python train.py --num_hidden_layers=17 --hidden_size=128 --num_attention_heads=2 --num_key_value_heads=1 --head_dim=64 --intermediate_size=320 --vocab_size=2048 --hidden_act="swiglu" --norm="rmsnorm" --norm_place="pre" --norm_eps=1e-05 --positions="rope" --rope_theta=10000.0 --rope_fraction=1.0 --qk_norm=false --attn_scale=0.125 --bias="none" --tie_word_embeddings=false --parallel_block=false --init="normal" --init_std_qkv=0.0317 --init_std_o=0.00543 --init_std_up=0.0317 --init_std_down=0.00343 --optimizer="soap_variant" --learning_rate=0.0059 --lr_mult_qkv=0.4 --beta1=0.95 --beta2=0.95 --lr_head=0.00914 --max_grad_norm=1.0 --warmup_steps=200 --schedule="wsd" --decay_fraction=0.812 --decay_shape="linear" --final_lr_fraction=0.05 --batch_tokens=[32768, 65536, 98304] --max_seq_len=512 --doc_mask=true --train_tokens=203100000 --max_steps=3287 --dataset="wikipedia_en"
Each number is 500 + 25 x the weight over its row's rms, rounded and kept within 0 to 999. Layers, rows and columns count from 0. Numbers have three digits each. The size before them is the row's rms in percent of the matrix's.

# layer 7 MLP down (transposed), 320x128, rms 0.127, rows 146-182, columns 0-127
099:483526519505509508492543494482466545523509482535509494525527511526465468480513475481486495467564487491544478495487517470540513515503471495481435491491489454481512477539511499492506481495499496508475552512504495451505456513486476518502534493525523514475476499464481507530506487498496475472470481498547494468531532513543518469524507493534516484514437514483520518505442530499490445498495
099:540477473495484504449502506475513482513513485520541451470529518482525473493506472459516503467526556483528485458507496503503517510499479469539475469471501461485507525494482521507531438532519443468516493514501485511529498496527503513519512522498488511463501508526508527479504490534529520493501515525481534535511487558511500528486498482503531474548471478503487515526485541570480523531480
101:526492479452533497519476414523541522459507492508506476508552488478450490484559505475461490497466518489549500545519506506540504526495482462475471508530497520463519504461495485528497518506533495487489435489515549538500488472480529535540494501516500507529511497480463486520505486517478496495496508476481510497528487497511549494498530494507501525500520501506545520494493498552487506480489
095:485512491484530485502513529484520472520497485529475464503494473506514474510505496474504507506474516481480505529479495519501451533429452473500518478466517536546533503497477497502550530502512473474503470464514540495513476504475508534487485514494510488522487517505507483525453515521454510462455518467556492518494522500549490474499446461476483538490485486468525544458481495475482479520460
105:527507515489497493523490488544511533494507484531526515496477534491473512451519510481476485515517501506513483489513510529523539498526506511472479495534493507500491540515508485500518503518496509517481541529486512475542495502498568497493480530446462455550569478511459457490517473528535500507530515489503524479491525536463515483492520534516431511483526528479489516500490479500429489479525
103:451501457544504456469514536518494528477483503512477510513501542537497502476478461493473516496531525545477546509500524483551505495500496503542517511528480492494484476507492478483487529462506509520469511468500464495493552483489453494506531474545517478487501497512517528511533500502537465521519499534513461490496501497468493504506469522510474515475582478488473469544506536507496490537462
096:492456531455504500527462502471533496487471515509489477510465478538511520451555503504509560491519530525518479504521512498528455484469522530493498486525499533473488480481507521519517486491504527493497485526496485501499519508509543490507491464530466479515521451513480533558513487476495546468524512503523446472476524494490470483542525519536484511525507475519519487482478530459527463541477
102:541514474556507528482492486516488509509493450495447472526526517504497470476477469529461436530442495570490474522518507510513479501485480477539496499498492490480505511523475480475525526539488491533471505508504456520474548452521506500496494501502548502508542529509517478512487499520525481535496479500527511519500518492523469490492456534490497495542512514513491469514514513532457469500462
094:512466460526525503510519509475455530461477477530529499465527488492522505542523495496509534521491491494463505530536505492480499538560504492485476485452508475495487502503462485476456491506484530489520489461548499490510476506492484494485484471505510463530457510558504445483500524481467502503497448455554467462480536502518495503513503511510511561497469508540502478535508515503501490492517
099:508511539517514534530529518497511484469472529466464476516489528532470507540483503560483507481488507495492515559499469505478501482484518539463547562492492521525516512481510480499479513501463488488482503482500511502546508532538515482498467503497470488510485456515470535462564504522491466523546510520499510508521476485535501457453518463511526527497508484500489512480499473522474530545498
099:489543513552527503496502506542468491501478456471509514471521484509521449442503496484521509480477496490485516523562431491513491511525530550518561516491536489471482518474493482516513496478506517502561502515539518505493527526522498507527507508527500492516445486488461512525529488488520491485520509500540495492485526467435501484495479514470496488556489492478508512472495507493498486485539
101:529517526489474539480500496525490480477513520499522487489485525461495494502484501518544494528493493532458502508505487508474503519476503483430468508489427506457503542526508450532477510532497486495482495500530547474511485502535505506494540535492517472522480510490490491516522518476499450502453503513493501524508487497521499539499476470468504522494442472429522480516548452500479477468498
099:537516470498525431515465472496517484448473549542458503523496509469510494458493488498503524461539495510494493513537475507516500462544500483522503512481492482539430510546497489487515500502487486492510498477501494502487475516541457515461530529498488482489514481503554499489483524482495501480513478499497463463476478538509500497467435512470473469524525502524492547474524518481486488499478
097:507465507537522484520556521481526516515493514528497479503479480519508463490500497481498464461505490487511469503474464494481455501490444538511497493503519511430536475493478537504448517553469515477520515466543490550519472450502481474535484489496473492550495513467547483444484527488483490488478500508482479497507494461487531479493462490512505547493515475482488527515509504517486489492482
101:467484483547481486495499503526502472525488547545479485476510488501467500528469515480497505501481523511528493494479528463508510494502508479475551506454501475517495527470518459490493454509472510508556485459528478494502532473496467501469477485495546537468451497472500474498526485536492530543490537510527519492504499516482504459531551472556480507476510437494492465509473482516466489488497
104:503483502516515520500477478503517537471504467543494498502463490514501480500515476457471481510550534493530478499497485488532531522525486485437487483522490497513530493521511478498480486531467476455460493517491488508479448466507492555544557495514479503520516544519506487486484528508456502518534509475504479482483506551460517493561451500508467516482461493533482511500519511476532538519513
106:517484518558494502526480515547473452526527562503469536498490492512485491488515484461498522492457485498511481501506512449483508519486457514502477492486451522500509478518513501483493474498502479500496483524468475457504503548494491530508516495501494474470518461473486542508561492545502508481449501484530496560514489515450521505515509512488534480543517465521469466539536485485521483522503
100:502535514488520517489501501476481514500519482502536494481432514509552488467496536509531503502499482509498534530485487468446538508495499505437527447520517521513495483446493531462505490529502509467482509497481469530513512533520474536517465535481541535522488504462493507526529505470491494506513493496514513505509470511504419525533503468501524453529520458493452503509508487495493493532504
087:467506498480510513479538464510477495523500472539527487521479474496529464472493521513462462477475521526494456509519508512520487516524512490509490505467543525497475482490481519495485494473512503500510460496542478480581476549522480521481481504503506495525491494522490506474488491498524502484472482522492445484506459496477473512552506490434476445517507472540496504444514490476503536519555
102:487504507501486449480473496513532485528518465527469481515541482438478488558467516496459484504506520526530507489502489505487497492504507484506504498528520512478489486536481512424528493484509509509522479482514524475512502512497511524514491465494505485494560499517513495509534467504520491497555482545503480488480488481524466543524477553478533527497470512458535556478466528512551498534488
102:476496474487536511502519474501494507502531518522484531449553460483445477486507487436470501502519483506492502491522535521490491537494504534501505471494507485497506500478512465467487505488514518508508510482507481474477539478490469503556487524447510511529482491561516527480528479487465491521514496532478479526536476506494540464508474477524504496460554523518514517553451462481485461518508
105:547516519432491476494519487530566467444506500522508487541497503507494512496500461486434542494498464503474491497492474515506502477487534487511482502452498500496511548507527465527493541489470504553531524445492496520477518533462518499521513531514494511477513471494486545522513533529475494515471538495532474511513481534490520483492494478522506479473532480536529496487523512512496515496467
095:501511505537486460504501521490511473484489496523512538508547495546538474490571499480511459510504494531510493488523537510508477478492470538501507527515490500482469535509510519479491508512469495495456465512529512533498483499533488539496472531490532483505543469522497478530536450478441544513523539538498456472500533492535500537519483482493518546513526508535482494483509461509530484524505
104:518516474460525519438528452531474511546506503514502500467488500452468490532469466504455507504526537486483519493519470515526498462555481472492529477500510471530518504493466484514506496517512497489511473504486500488508527487505512480505520490481540518543486471455472432494482496473504491521521550509522476479475523488515528469548489503505496492510526510552495568475518494515524491479516
107:452542475490472474486524497462524497484482540542522493504474491466496499480512511498517528465515460509434537529525479470441535530528530472512491455492530560479475509507469525531508496516444491487492483525513466487505535489510518533531436495514495502492500492519489517494539489491521494514478524486500505498520498478511522488455488457506490510547492466529524505492465507504524512493524
099:518483462475513527498500512490497498465498546519510549504491507489510530478489506496480501511477527501483487532491507490509504484477509515515545526519525523501496503480486488478524472459507499473551499499507520514487480496532478481499487505458513503485492499514487462534534504559449547496501513468532438456517477473457512471550518533533514486492485486463472484574502527520541465507556
097:492518497481555515509471496474489539552481502508490470466492516487499453467457470483478468507554518552488509472530493481543476505525499504492504472530518491523480487496491497475497487459517468532465492509504512512531444484455507508478502475527466503454513512504524536513492542546520504480505537465500524498535533519530526473489497505530501490527532498524532521485486499504567489523476
101:497486476521514459513504505538511493543498465496499493488509453489520537522498504545506517498452519527467515540447475498531487466504517526516500502499552506487470491527503503494527496507511507480506499523502489509496501463512471499517453492475474501536529447532444464452489507540508508519499497483495490479491457466489514524530442525484548533524550483528500458466511466511484495507536
097:485506474486512459513527516527486485455513476476576478467503473485516582527534477526499503525500492489518497519539546474487526468479508504490480463515489523464470470504505516527470492515515484530503486486484501460534504505525523532514482457481521495516510495508550457509462529519454526488511523522510494460534464512507452502504504464501536529505493513543492524524517490519501484478498
103:455507526521489513518515521497455534443488504481498489499506484489499479463517498480528502485499499501509490446492521507474509504464486430452478521511482489492519482464510500529454499579486521552520500491529491525495523492509504484484496512546518466489520442482480528483528482464463539536546513508493517490487481492470522535537511530556487507507500481533471485492479486504490517521501
096:504549490505488540489516490516513498522499496492489501477478470504533485487533494519481510517508500485517524470467484477512465510521494499506449525526547482506524506509490510511478532493497509493484513435476476541493488518489542509519486457496485463575550466529508496475497566568506469451510518502504522495468493516482484536485510504460502478514558525508512448481492483533510527501501
104:488506517527509518530483508503482500487506486499510504543482491520509480500503465489492452504478526489558491527485476514480514488489492517479528486535471497529523455545530480493469545507562469514512551470504511484513514470499512488514512494543458502480505477509483491557483488525535527495460469475515489485493524491531513522519525478484523467512463469555552485489573521476461496509483
093:466515454499518470509512536537514491504519430504506533491497550499496498481514533506524491499494458509530500508514511493550501438500534485488460482504526491487473484513517488458497502535496467491488432483493476488490486529466491480467494532496545539488517479495504561524488487462480503510499524499483512502492527488526469462504551539529483549478516497519499468480516449526496495483511
102:507465510482522523508541567477525497561498491532455478470498455570522497453445501480482528534463459557540482505500525498482496491464523493494485470467471557504495490480485528491530499509520496469522497518511490490512518489521488523475507531468515536490475483503554503489503498501512470495505502506474528499481486498469498512467505498478489517534496492459530505491467491532511477486520
095:488462511504509472503473460489495504486478504509483512508509502449481467465483503466500455506484499532482494494496506537521532489478517496516517502498513473506563480493484515507503497498491508561513507507527434538516443519496493479490516441520497524435446501494515490521485495524487433530465499463490498547466458492491544546507510524493505512508516477516496518506514496548513491470528
103:526524496471507500541479542519426505526508554560487517516481493511533501487501506473550516467463451509509533513508447466517517480500511508531463467507489474499508514517542496508510493486508499536480467492479522509516519493476451525475473503499492527501525481498516507461500544498478470511487479447502516517501550492517477491509501522473486524488470545477497469511462497458536524505479
098:464516517503489445500485538485492517513495489516481511486503523511533515451478485521499526521503491515470475494520576499494520487525519489535487496532567508492488517494512551516478500478471536453486491541538482489522510493488475485512534507496529503495526500481500504508502535539546479521475571479534557466522498495476444516473519533507499532525521466490539500514504508512501476491510
# layer 7 MLP gate, 320x128, rms 0.142, rows 147-182, columns 0-127
093:546517517515525457515475486511543483501514461489517485508490545561518494515506477484501508487471497468459525540477487469461475443513495524503522516537496552516520530505541481477528514496488510497516497469499509478493532483481509494483521464465519519477534504509485471492503517523491511497482492493529499452491523532559517465506465528542456521515526512469504516466496483507504464446538
106:546498536470520486547491438493525497491522478526477499484506459529516514479493516513492489461505489506513516542520492574491499506476510508534477490498498475462483491498505479488515483490525540507495523479517565534532529517478514494530539516487526535493497432490507457507490521473474448482514516491488538498515492496501527462495545505532468525535490511525493486513555504536497475513500
093:513506493499508459469532482515511546522439501486539510543511528453517497508482536469511511540484477511537514469509515509526499515431502483539521536486525492478470500520538462493467491507486478520489526502499508521504531515515502492460486481519533513512516490508506484560504471484489479513513556449473502517527457499548483507491466456462498499482476538500522491470509474497529511517471
092:502505472524455512517482544525525472487543524470514479489515498447525534535494474496489516513467538486513505503518442498503457513471512529525455455492485493454487504523482485518546470518507475472501489459502487540514503498486506480473516475512509556539481519518483503501499501500495460505483543515547517451508545475470489531527544534491498490499555503489500507533502522516503499529473
102:490508467462464466518517477509480448496520538468498491530473488533479465528505492517476478544456524486509514509524462482491504519491502501473489507500489525475491486511543497476528474545525540511499508486479540527532484497492468503518467478534505471492497476475461499513456517511498468506553533527484512477480544449490490535512526485509471495539499492470517450492530539446466498481497
088:495524525495537464519481456472491528506481525459527487433497522507478477449487477532490499505519528476526528525451520515474512516469511523485481545486487531561515538496459504503504476494529507478489499513492480525467489541518516496490503516461499530480519517539491524501486493471503532529469539519521494497558471571459515518516528486488470462505503506507492503518491476511485494535489
093:523486472514505501549491528471513514472498550473551495486493464459514501550526492490527433470480510512533516492504526544511496506485550541478472496541477517503503546462476486524483512494540517492501503455509451500525469527480537544557483496483510505490496507518500520499486489503519482498542520544486503489470528504555466547490514475518482508523516468496512512520484510500501506522506
103:480504472502468460524515514505518499476552523486574473520465509489469485482504516499485445531477512488480541527446474508526539482488484481474493533474525503483535494505478503506492479511505513537473485519488493468486479425478503484524515515522513504540472478473479515498508499541501471552509499504543454488480522480464473514493502538453495540528515514504508502520503504494501471504450
090:527510520501472476519525494445500457504547513508463449501518449517551537525527477485509496469483505515487515488504533516499519559494459530470505429474507480451529506481497539495491517482522521488506512511513534496490534501504513515482482513478504517465501512450525509520510499464469491496477502522476463494489513525492515512529467491536516448541509492469506492553522465497497495513533
089:504502454460470475513508518475491526506519513476493523496528551488496507486505494465483475519476476506523506504497515488518521512477514457463505527497524527538480451534473512477476540509493500518466513491471479501470453497499572545519548514475510486525512494482526501453502480493480514487472532522490517474505474534563507504519490463513467478461482464476536504434510512505498484469491
104:479467505521516485521499489530498556499492525542512490470447479476482509510495533459520486497492458494496469537507516544473502534507549526483459499522486506495466514467507495529484455491509521541486516465491494501480494522447493552543478519493520512542496479521505519498516485480457519505531508468473510495480524496517499495508484527503552462496498574483509450529497505483464522488475
093:460458491540514513504441489477536506467527458502521522551505476529511508506482514463493502494532493466471505537498522509493517496512520504481455469479496453536488481509466482450459503505505540508482477520527488504535513509459501542495525467515531519494514485529547507486542507484503489454520500477511442511517479529521542455493494492506491485513471499531476517523550485516512490472474
094:523518485495470525508497467517511448514540493493489515451523512548528506461524534517511453447477463504498520491477512528448492505512511469498496462475527501568515476504480448487486504483511529500475510512508533452487509520510475504455481508488460484477528473489486444542486505484528546480538496467490511536455487513482511506516499504510502479513497505464475476505491501504552480498507
099:546519496529503436497485503502481510557497500465474523463489513504502525507499516515520488532500466531496534497454428495522485497487497470486468463518508506495498487506475502488484479543491498524491515509477532505505475498525464553442504509496504472499587472458505471507532532480503471488488483512568484520498489508530483480479537469498512505490501480520470493529529476482494524520502
108:526494505507522519478554468533516511564534528477485532482497513454495499513494452477460516510563498525514507512483494511514519492507522501552495503482468528525479491506443507494513519468501453491513462495507501493510435493464474478501462494516502492529507486505537440537482509499528525472550473515471508490525496489504496499473455461510502456490502495499478510519484544491502481459496
101:457452514496523475511536524522484551495523528485495476532521484510479474492496472501511469532487486500508486445494494528524496474485508476487494468537528495500529472538584480491452530489502495496486488452493544509462526473504512498481486495501525506489437470513524502503491486475522489481483491528466468540480493480515479504511519463445486529483519463480500513445489499483482508541493
105:489467541557503499547506459476537542498500495508464542493542511478451523482507503463509494502535509466468484484497504516501445527481462527550494503488537466471496481483505516513463501460502467493527506506490532524502461483500498470484510467517493466457503494529530511475487507520490486506480481486509498497542516510486549538459501513517510542498535546465503547518475500492461514499502
089:492469520497453501558434502528476495485488505516473462541490518445507509522490460473475495529510479479486457510503446450538516494525513510489493548511502495519508520510499509482487493483527451531493500499517473514558498533499528511463528523462505475476469532490488549518508492526514478501473479520505542482483525525509495486504491532508510509489487528526444493529503470521516506546499
109:552489519490510472462455480504493513507507472530478477491499469467507463477501537488484499517459499527519514468531537483467485516530490526563516495488569505533481503529494537491513486479554503503506493513507540497505498530486567532502516474508503481507520501508551550516504504539527432506488507491515507501497546522500511518506494478521511523488490474524540499539510498466505459488476
101:501485518521514516470493490460506521489458504516534551476487515474489520515532508439478482492515483510529495502488520476492433493505530514499517495472503451489491523497504506483495498453499452547511554488496504438501481497498489519505505462522487485500483527450533467473518469481436468498484518501453497517542487493520493486468537503479527483523533535513507461530475470539492498484498
101:521482509527533451489495492491489511461487480515491520515464506434505514534503457505533511494493505496451481448526511534523481493497490507511453511505515503455536520525491488474498471475515441500548518505500446555496493524475497522499521506500491502518537520542505482468508529505494493495541495504515506481507510558480499532497505522459526552537486526501499479539548491469514536508509
110:503505489525498534521503509478546545496519493550511496491528519557495481481517488509523469446476517474519516490515519508504530522482454503494495490515538460522508519544480475526504504560535521534525487469495516503552506510497466479473532519485507469483493459466520485454489484477476529529506526506479464511519499552484518495513502470521505456523519518504509540541496451538486516531507
106:478498523492504490467466528498485504536471558473501476518528494454493465548497472514509459522495494510497433530500482511522503507534510514526489491504517474513488505519477482483489520470500489515501509530552480499501465488511495525488538491522493459508460511527467482516483505532520553541468474457455498518488467459533457510490471471503474484491445459531484513505492464517483481498540
099:514499476491528495499465513493516526493499475517479525520479509503469491500496506491465523528491462492548521556539447496527476496493497493464514550511480470548520492512521516482512498494554507524502490488515479481499539498501486496496463468500468489496566449480505541519533466466488493480524505507510532535447475515516442515485518523480504538499471513490506474555547514454503496505507
099:531475457507501529507503515515488517510528511464481501465470442498483480467507465514564489521514469505538515494525524452497491524508528461472505495543518477479501489480501491486536510510492500532519499474523474502522530486493477521520507473508533493551450494510527513501494507487543488478485450495516471501506500493522493509515571487486505536512521461474471454505528543448464539524498
101:518507470522552514477496469513476474488479453551532492472464520485528516471499514505466524484496510513460530493490491521476561504541501502452470463504515502500485522510522556466486507496480503496470534511552492475485501474483476543519513479541525496493522527481503525469514528503482491480456470489509478495468506503508461453481455477500490489475497542468457470498472489502487475519532
099:489487519525459484475542496505505476469525503501509516498481557492478513519497520527532485500471484481481457498510515526499494482481488509534505464521503514457471523513504454459515482487521501514486539522479513467501458484453478492499458520491464527527426512474483502502486535506487534461493499485489508531543556493510508540482486513534512499525463525452436486544487509493503508531504
091:508498544490496518508552510496519474552501479484479451500521462501569506533520520527515483490511507517508532512519477495490496538536513477533544481527492455468507463463513479467496478493495510512541510496520513503455483468500501531487478502470510526510513468541540486507479506519490498525489499523471514456538503456530502515504507510468509479503514535539538521565517441507486512490478
114:533554504489506450489494461530546493489474511505532541490472495513542542517441487450469516552519478490504543495504529478469486511470501510498470515552553489467485484505516513497518502518491507500507513533499496486489502484496477513484486473531498488509470470530481459500466505501504461503532485555527483488497501523514445520486468518509477493492474529550545526500515497527495526467507
092:511495483584515503558485497498512443468476485507470485497526467509525494531490534501488517454501470529478532462464472454529448475500491478513494469458522492510532466488544529497504489487462478518486504485463464509507494519512515516483491519532502493516526498478499494497484482512530529509510456468485484507488479467467502530515487485524536543554516505486520503511510516531504508554484
098:472542542485522496524518494516459493521560481477507497445496544477526507475483500522530522484481504497483509514508501458517515500475508506472472514459467509480503482542499560515500470455527521465527512520487507502526547528479521500493536478494456512465521503516522519505483568484488482472513483510472498488492509515524515459504527507488511447468509529528530468501467524498441490486511
094:467519507457482488495519546479501526506517471491497485546505508485509534456530522519506504484530480469518526456496497501522501461514509514494518503433541469506480509536515479468528494550533479493515509496490512500480526479482482488485550499460500455468503542505499559509497486514461533470511531521482487540506487520538482475476556490536488510495487461505445495485491475498467524490527
099:486483490503499480497494525476511511470511421517505524471514509510518478479491491475507562478535527505477478485473452493478472531503540479504495511490530515490451478507486527467501539521495473469520493485526494526504491520487483507498530520505471480515473519567511463451460467491507482497509522547469518526496463514516489498483493473517508496474460507514513488433459486501432501478513
094:471511543499508491524490480496490539526520502493515504466521507514539465518501503503459472472510454492492505498474454498495512533461528490498491491526533470548487514483498532540517479551497518460461421502542467514524512470539520465507507472484501541520502461516517515498545493470492508526525472538513487485468487485467481530473472521508521473472505523517498449511544498507508508524496
100:508498505520523505475448490474469548507496516472508520498520559494489438500501532487518468519499567486536489479463450482552523561490532491476515504485497516498508479497479502493536462555521476496487485508473494523483522575513493453473518481541496492485492523514522512493483493487487489537509538485480513496525501535482529471498509522483462532483487499491547510507498502487522486493485
116:556469530461467517474481466482527485534527499494527509530500474488529547492478526444477488508489478509532525489468531509521473506487455504449484520551498476503445520539479472502505521472500541496500530487537462504481530491532510463527463495481514520510516505500502489496447479494521520486516460515468508503484496452482471525532502449523493489493488490487469512497530518499484536481485
# layer 7 MLP up, 320x128, rms 0.134, rows 147-182, columns 0-127
093:541491485486476494490485474489487499494474509517508466511475518490503500505470494465473501523497512479433460523497555477477471522507506516530523518500517463502478494478484503528480493538489517486499520567504499487480449537471534478507494462494476536431480470490523547454564500473506484504505507466498516499461478498458569523483497449502513523502462515494505498496513497497494520500493
102:542468524546487530529516493456523477542488487449499509509506509537486524552519487450511481478513500486493479511489493510510461525464546471511497474465488501469513506494554495480495506480474501488486466504506506487520468518478509493510492526463496518469518469504540510514463516492453501451550516473482513542508509479509498465493494440537459494496449513505508541481511479508504547516513
106:506469489546481507526510466539485515522496508493478503485509517507496538534514516484506534504518513500461538482530558513519472448551493528444474490532470459474465504490480490511484473498517460504473521499487499491523449503489539481495502490502486494496496509515549505466502526499546499515495542536521514452520508500506522490493513479488511422451524507498457484485518496528541533499518
100:491511525479487580535492487545459484475511512539506494485485539466497500498509447490488498451526489534513490513531526506465507525534510535477482515509530523520491472491489499519486484500492473496507507526468542478515463478500532530490480527489478466480516516555503496488537481478524502508488550509473509519481527510520477499479538518490480515509490533533502461518447529525441499451508
099:492520487533477506475491525461533548488496487501470491497487508448493500478502462483480458485527453506480537452495540547500491531502535503530511501559497487534493529445469489502502492423477510511484545490526475518500504497518516491515513443486490510493484515503465554462556521534514534494508511495492508517505528499497485500493482483498498522480484465478488514524498453522524514491467
095:553506471526499517497495509493522493511544496499498493513512531485429499524486537533520468496511484496455506514533500499494490538467499451480499491462506486515489484482499446481466521526483460565532483481514518527494493518537457534484553503443528511522478510485448478482514504479517489490483472463488529559494488487518519521486462520512499464512496512512501489498517455463480517503492
101:547501491466501489475537513519507520533496495505496545494510507527486496446450507509504539489482507542520481543503486510479506471506507466517524518433483479540503452476523497496487524504468483511494492535534491470513531491517476489488541519530491486533491500472451484496539453499477517500485516471524463504456462471477471516459427511520508489517491506478521510514472465511478527494522
099:484523509521517541540455543501495504565520515525458483500498490546490484481568468498472511461504476491517494536466509500480478509486470481517513519482501494545511533468483490484525528540506537513527502500440492467494484490483515477458529498491482496504496487492497500499477521528526514518476478546523459541529455524464491507471506544524547496522497491538503488502518456513527509501507
094:491516487486486452481473480486504546549492473498495501478504464477495504509464500509512488481558457496499497513488547505530472491490454516530511511519498470419527491493476509531491460508510483507504487500530536524476531504480482495534462478499486510472459478474511436502509502486465513510442545464510486490470484519494456524444519545487478495537493503487477487521522500491524489511506
098:485459512480482470546547477482481559485550519546493494465522560495509496510505510509503507489513490501492477495480529504507516511502500496533504509560469545531468467476468510503478525530469461541478516491490505533485515484519544540470495542487502528530530525492475489525522517517537515520488492507448515473485505524540482476521531498506483485479494513517486458454500520500456529505512
101:523480525462493522500490497517494471503516438569484502484513478437535506515536495462482541493483488505480511490499509502505460554523502509542495452482513488471516532500524511526562466542527531511469509462511481489511484549534512488489492533486491480506469482528536483491517507468512508484513511516459532511507499469511508524465511492471506474472444492509543514466499495501515527483499
096:506509517501510511485502508452478520496528496515499484521511563487515499514490499479496519539482537508500538527493475487538561524505492516497527547466529509495468500480480554482537504488496516513481527495481495497452473475519505465503476537500492520460470495542487490514474507564505504521479497506478518536457504496466443463479486503539441533516530534484480472487471538531488498489515
095:509520487470452473511467546500513471506537479488509489457509528459490515471478499499499522526501453523468544485490493488541510495471493467471508537506496492532504502470488503531519446490531467502463542517481486488481490536539504518489545466564486478494462507547457514521490531517546556479522525516541525513487513506511483516521517503506473482508524499480509492481534538481487487507488
097:458461473467486493459469525489509497534534545446477492460512518483568496493494489502487523541508485525515506501487532492510513501527488506497487476505435452475497529503481518451485506509496508472456503479510529483473482488537494551464512518502497487504476513471523498460525502494525497463493535458497489486514476439476478483490519495484496493484535499484511538508519477480511478561471
109:509525486545509489443502491464532510481467514477510489472510506502508477529456495490469499527523509484524536515472488494532509519493476489489510503457512514510539465488501513520528481517510492486475446495457489477485464497517500525536484523537528491520451528492501532537441523471470497487497480509482493523448526501460514486490497476500523463425518480488522517456534512544521532522493
098:501510543517452504501516514453545465465477488520475522474490508481514514488474492489470492466522485477504475494493464504485501517501474487529470509500484493510506522540518555485489510506494484548485441469494509495459518518491472528520519479520504488463489532535515554509454461448499486514481511489463475459510490530495481485510444479519529515482483498489472520499444520473510517439503
106:498536469477496469447470500468497495483528507501477503479520510507465520448523471507474524516478523497483485534533503526518501545525475495470522536491523545504476488479504499547490507512453462523499497507541539478518496493494498508473524492457491517486527532564529506467470484498511563496495519514514483529521513500484534451442493473540518483486482548472529512502481514492486499487470
094:486474513477490491544491484542481515527469529518495475512492516497491528519486479526500452499487467511507483472515513454515509501561544487503487518518530514509554501474530470511529476466512483521509524523533513550503501544482480535462499512518483487482528518479530498467461520512550477511461495514507508508533478518525531492486562534505499510488488531540492493562531495452496515528481
108:492497503491522517478480522530519505507441490477493518522516488494550478516473518500497476514483479513509491528500586489485467495507513539488485485512472524492494532498525470516503517512543488480509514486487448496511492506446521506485466514504502533472490515470521477535451480573507418507508495498519510537506510486520514529501500471456448513469502501533486470483524473457497477494519
101:463531459476503490521517498506489492509550487508429460498508453498510468470452514504506506524490462459515502533535458502511536523475471500521505507506504501480506505513484486539481536498539449458515468498516484531506547507508491516506519550443508536487498484521513521505486488521508506506523523490527457516487509527504500472475481522452505494458464507504493494495502443478497497520560
108:526530484478460498497480495572545480488491488495473493496519568494485449526500508475485457477468505445491470547476503508488534500452442505460501524504489490478502519449510513529518532506468525519523496491499507516509511518507501481468496525531515519471502482521470470506486477565465538511509500466534490532486500535486514529510523478531498494522520471506515503526543495525498509508516
104:507497472502519547525521498472543478466533521474495491520534543537491516480462545485516539487467480477486525516459497523479518482497486505531536540507466503497491443472504521506532474491534514512531493497482507500485489483485499502465530499489516536501482543458501476500489501453555492557508489465544536518523477502471508453482476486472476496494466482486459497469497493490507451518497
108:503512489499542558515493506467493512515518542516488454453501514466500519478501459498532511541494506495478510484482478512506464500521464515518528505537506463527530519512489480489479487513494476464487558529472484504509446460476467527492510484528515503550474494473460476514514488502494559522489529508487441504537506460454487509531465449488496492498490499506508539463495474481475496485521
100:460502498506496449516513484517467461483471519504468496510464512519454493496511485494484489466535464497505528541510491481432496526519499487509488530524484513489483495495500473528552515472503511518470485480494463474475536480518551492478493508510510501520520487561492511500554481499503507465517488498518532477511467477505450481487501505469471511445491449491531499479512543482521484575489
097:498510536491514542496488469490522510513471460498507509509529533497515522513523487472444519461476502518457511477477457520487524468465487557507524485485479523505481532530505528535476511478486554492490496495492500469498485506482562469559510529483518490515497543482515520473487461497494473545464479482499545487528518516523472516518482489480492487462523479545534509479509449476525499476487
106:518485505524501536516511521519537527505494511457509478505496518526508472556475453465508515482547496502417468538512523471508522509446483489527516496473504453495490503518495459504445474486558517532515467510523516518524470514475486500498464515497502488509478470474476516494531504520484517494450515511498444518499495502515485499470522512485459501548492508512537515514484466496490500526459
105:501516481508532489522496503449483471515493502476480506527488481511575500472480455502541481515452491492505546555512473519490495496439501483518483492482493479501477458497498459523467528503455490446568520483528525531538518476523500532497500484483482501507469493461489483491489463519536506504464478480530472485455461499496504478492459502521500482514513527522485513481515534495525522511488
092:519487525509536497487543465443515478460483490465561454531499478477542522518457486483518509522469496478506544520525477501511507512524515489526481516514520451445506492517509502517549512475529493498505464534483488486487466505465461532498508490468488488482486497503505497527454537499485527513521550520523480497538508489548500480512461489517539479508530545515506505504507553495487513494515
113:505548517533511542518505493519527511485515488503449491487554462482526469472514493550483493540520515542547488539500471492505534502492499486514480473488501499526505514494519470467461540527487490519492481481513531531502504505505491470454468541496532523511492529482503512487490479495485515541456505534496520497495428496468503503538518539481483516467484513454482481511480492546470542534510
093:475500489522472509509475509507495495513548474489514462488501511513465519563488541514543486512468456522465478499490498517496457454507452514498500533506511500544509510485512515479468492469526540488484488496487493509501508493452515497456517457493550486477516490478452537483503488505466514515462527485489537469528487475472503544501512548543535499498448490506496493470543501504514551511523
099:518502455488499489484521518504514500525495502501476505506479520512527475545520487473442518492512514502511476524462532501549500497486501503508531500529535522528517515558508486486450525486542473527533475429513532514511478475547490475514475522504508462510458517477496519527536513504542523513495491521487533493483489490486454559521484504487495525518474492499466548509524515453556494511498
095:515473518459511549479516475503533521497505434448509477453536550515475476474488481490503460515482483519502474500508520545497503531516487531504547493501508497466480490480462506509526477484479434493507475491531496546494536496525520489494503511538485532481507508485473493533538524524441499470512504523490483494460541510490491532493471512504459486536536513481473485487494518493540518517499
098:511500484475555561497505549530505467519488507492484504502517492508447508470445558525492496497514476479509496528518470506424514463475508512507489507469459510563545500501478496501492462473510499471532535492509475491489514461483501462511475525494493454485515472480515494469497514477521493492505492470481534474508489510501482480487472549502498495509476479493524447481493508475475472462468
094:518531470463516551477519492491496506524490515477521499503522496447514498513478515480515500532460491520511469484488493488502480511514491519452453506491488473488466472514437514569542517485482473477523471504503492537486455493586492480508461452496501475520514480536512477526496490496483535499511470530538507508503493486469533489525495448506490484492436507491511500481520481514512499518476
099:490538511478487476567533550581459484530463495544477485482479462515522529507510504505509520506498494477497537527467519522538495475519491489500500456526497492504488469477479512532521510498465511469489529492508522483513522462522476495487494488505483483552565515463480530496553465526501512526449461500480507504496523518504484499543505471516505504507463508478481477497528519485489504484519
108:503494536485477496534555565514464497512442522504519501486475486502500515517501489455471514528503516499525493492503552474449453469450484527515517492483546486489503487507500518527515502495528541510518472481513510467503494536516492464521469506476540476523492524523528509529515475532490481482493496520533482476483476505479467514489482461508495511506491457479473452488465492423520507525505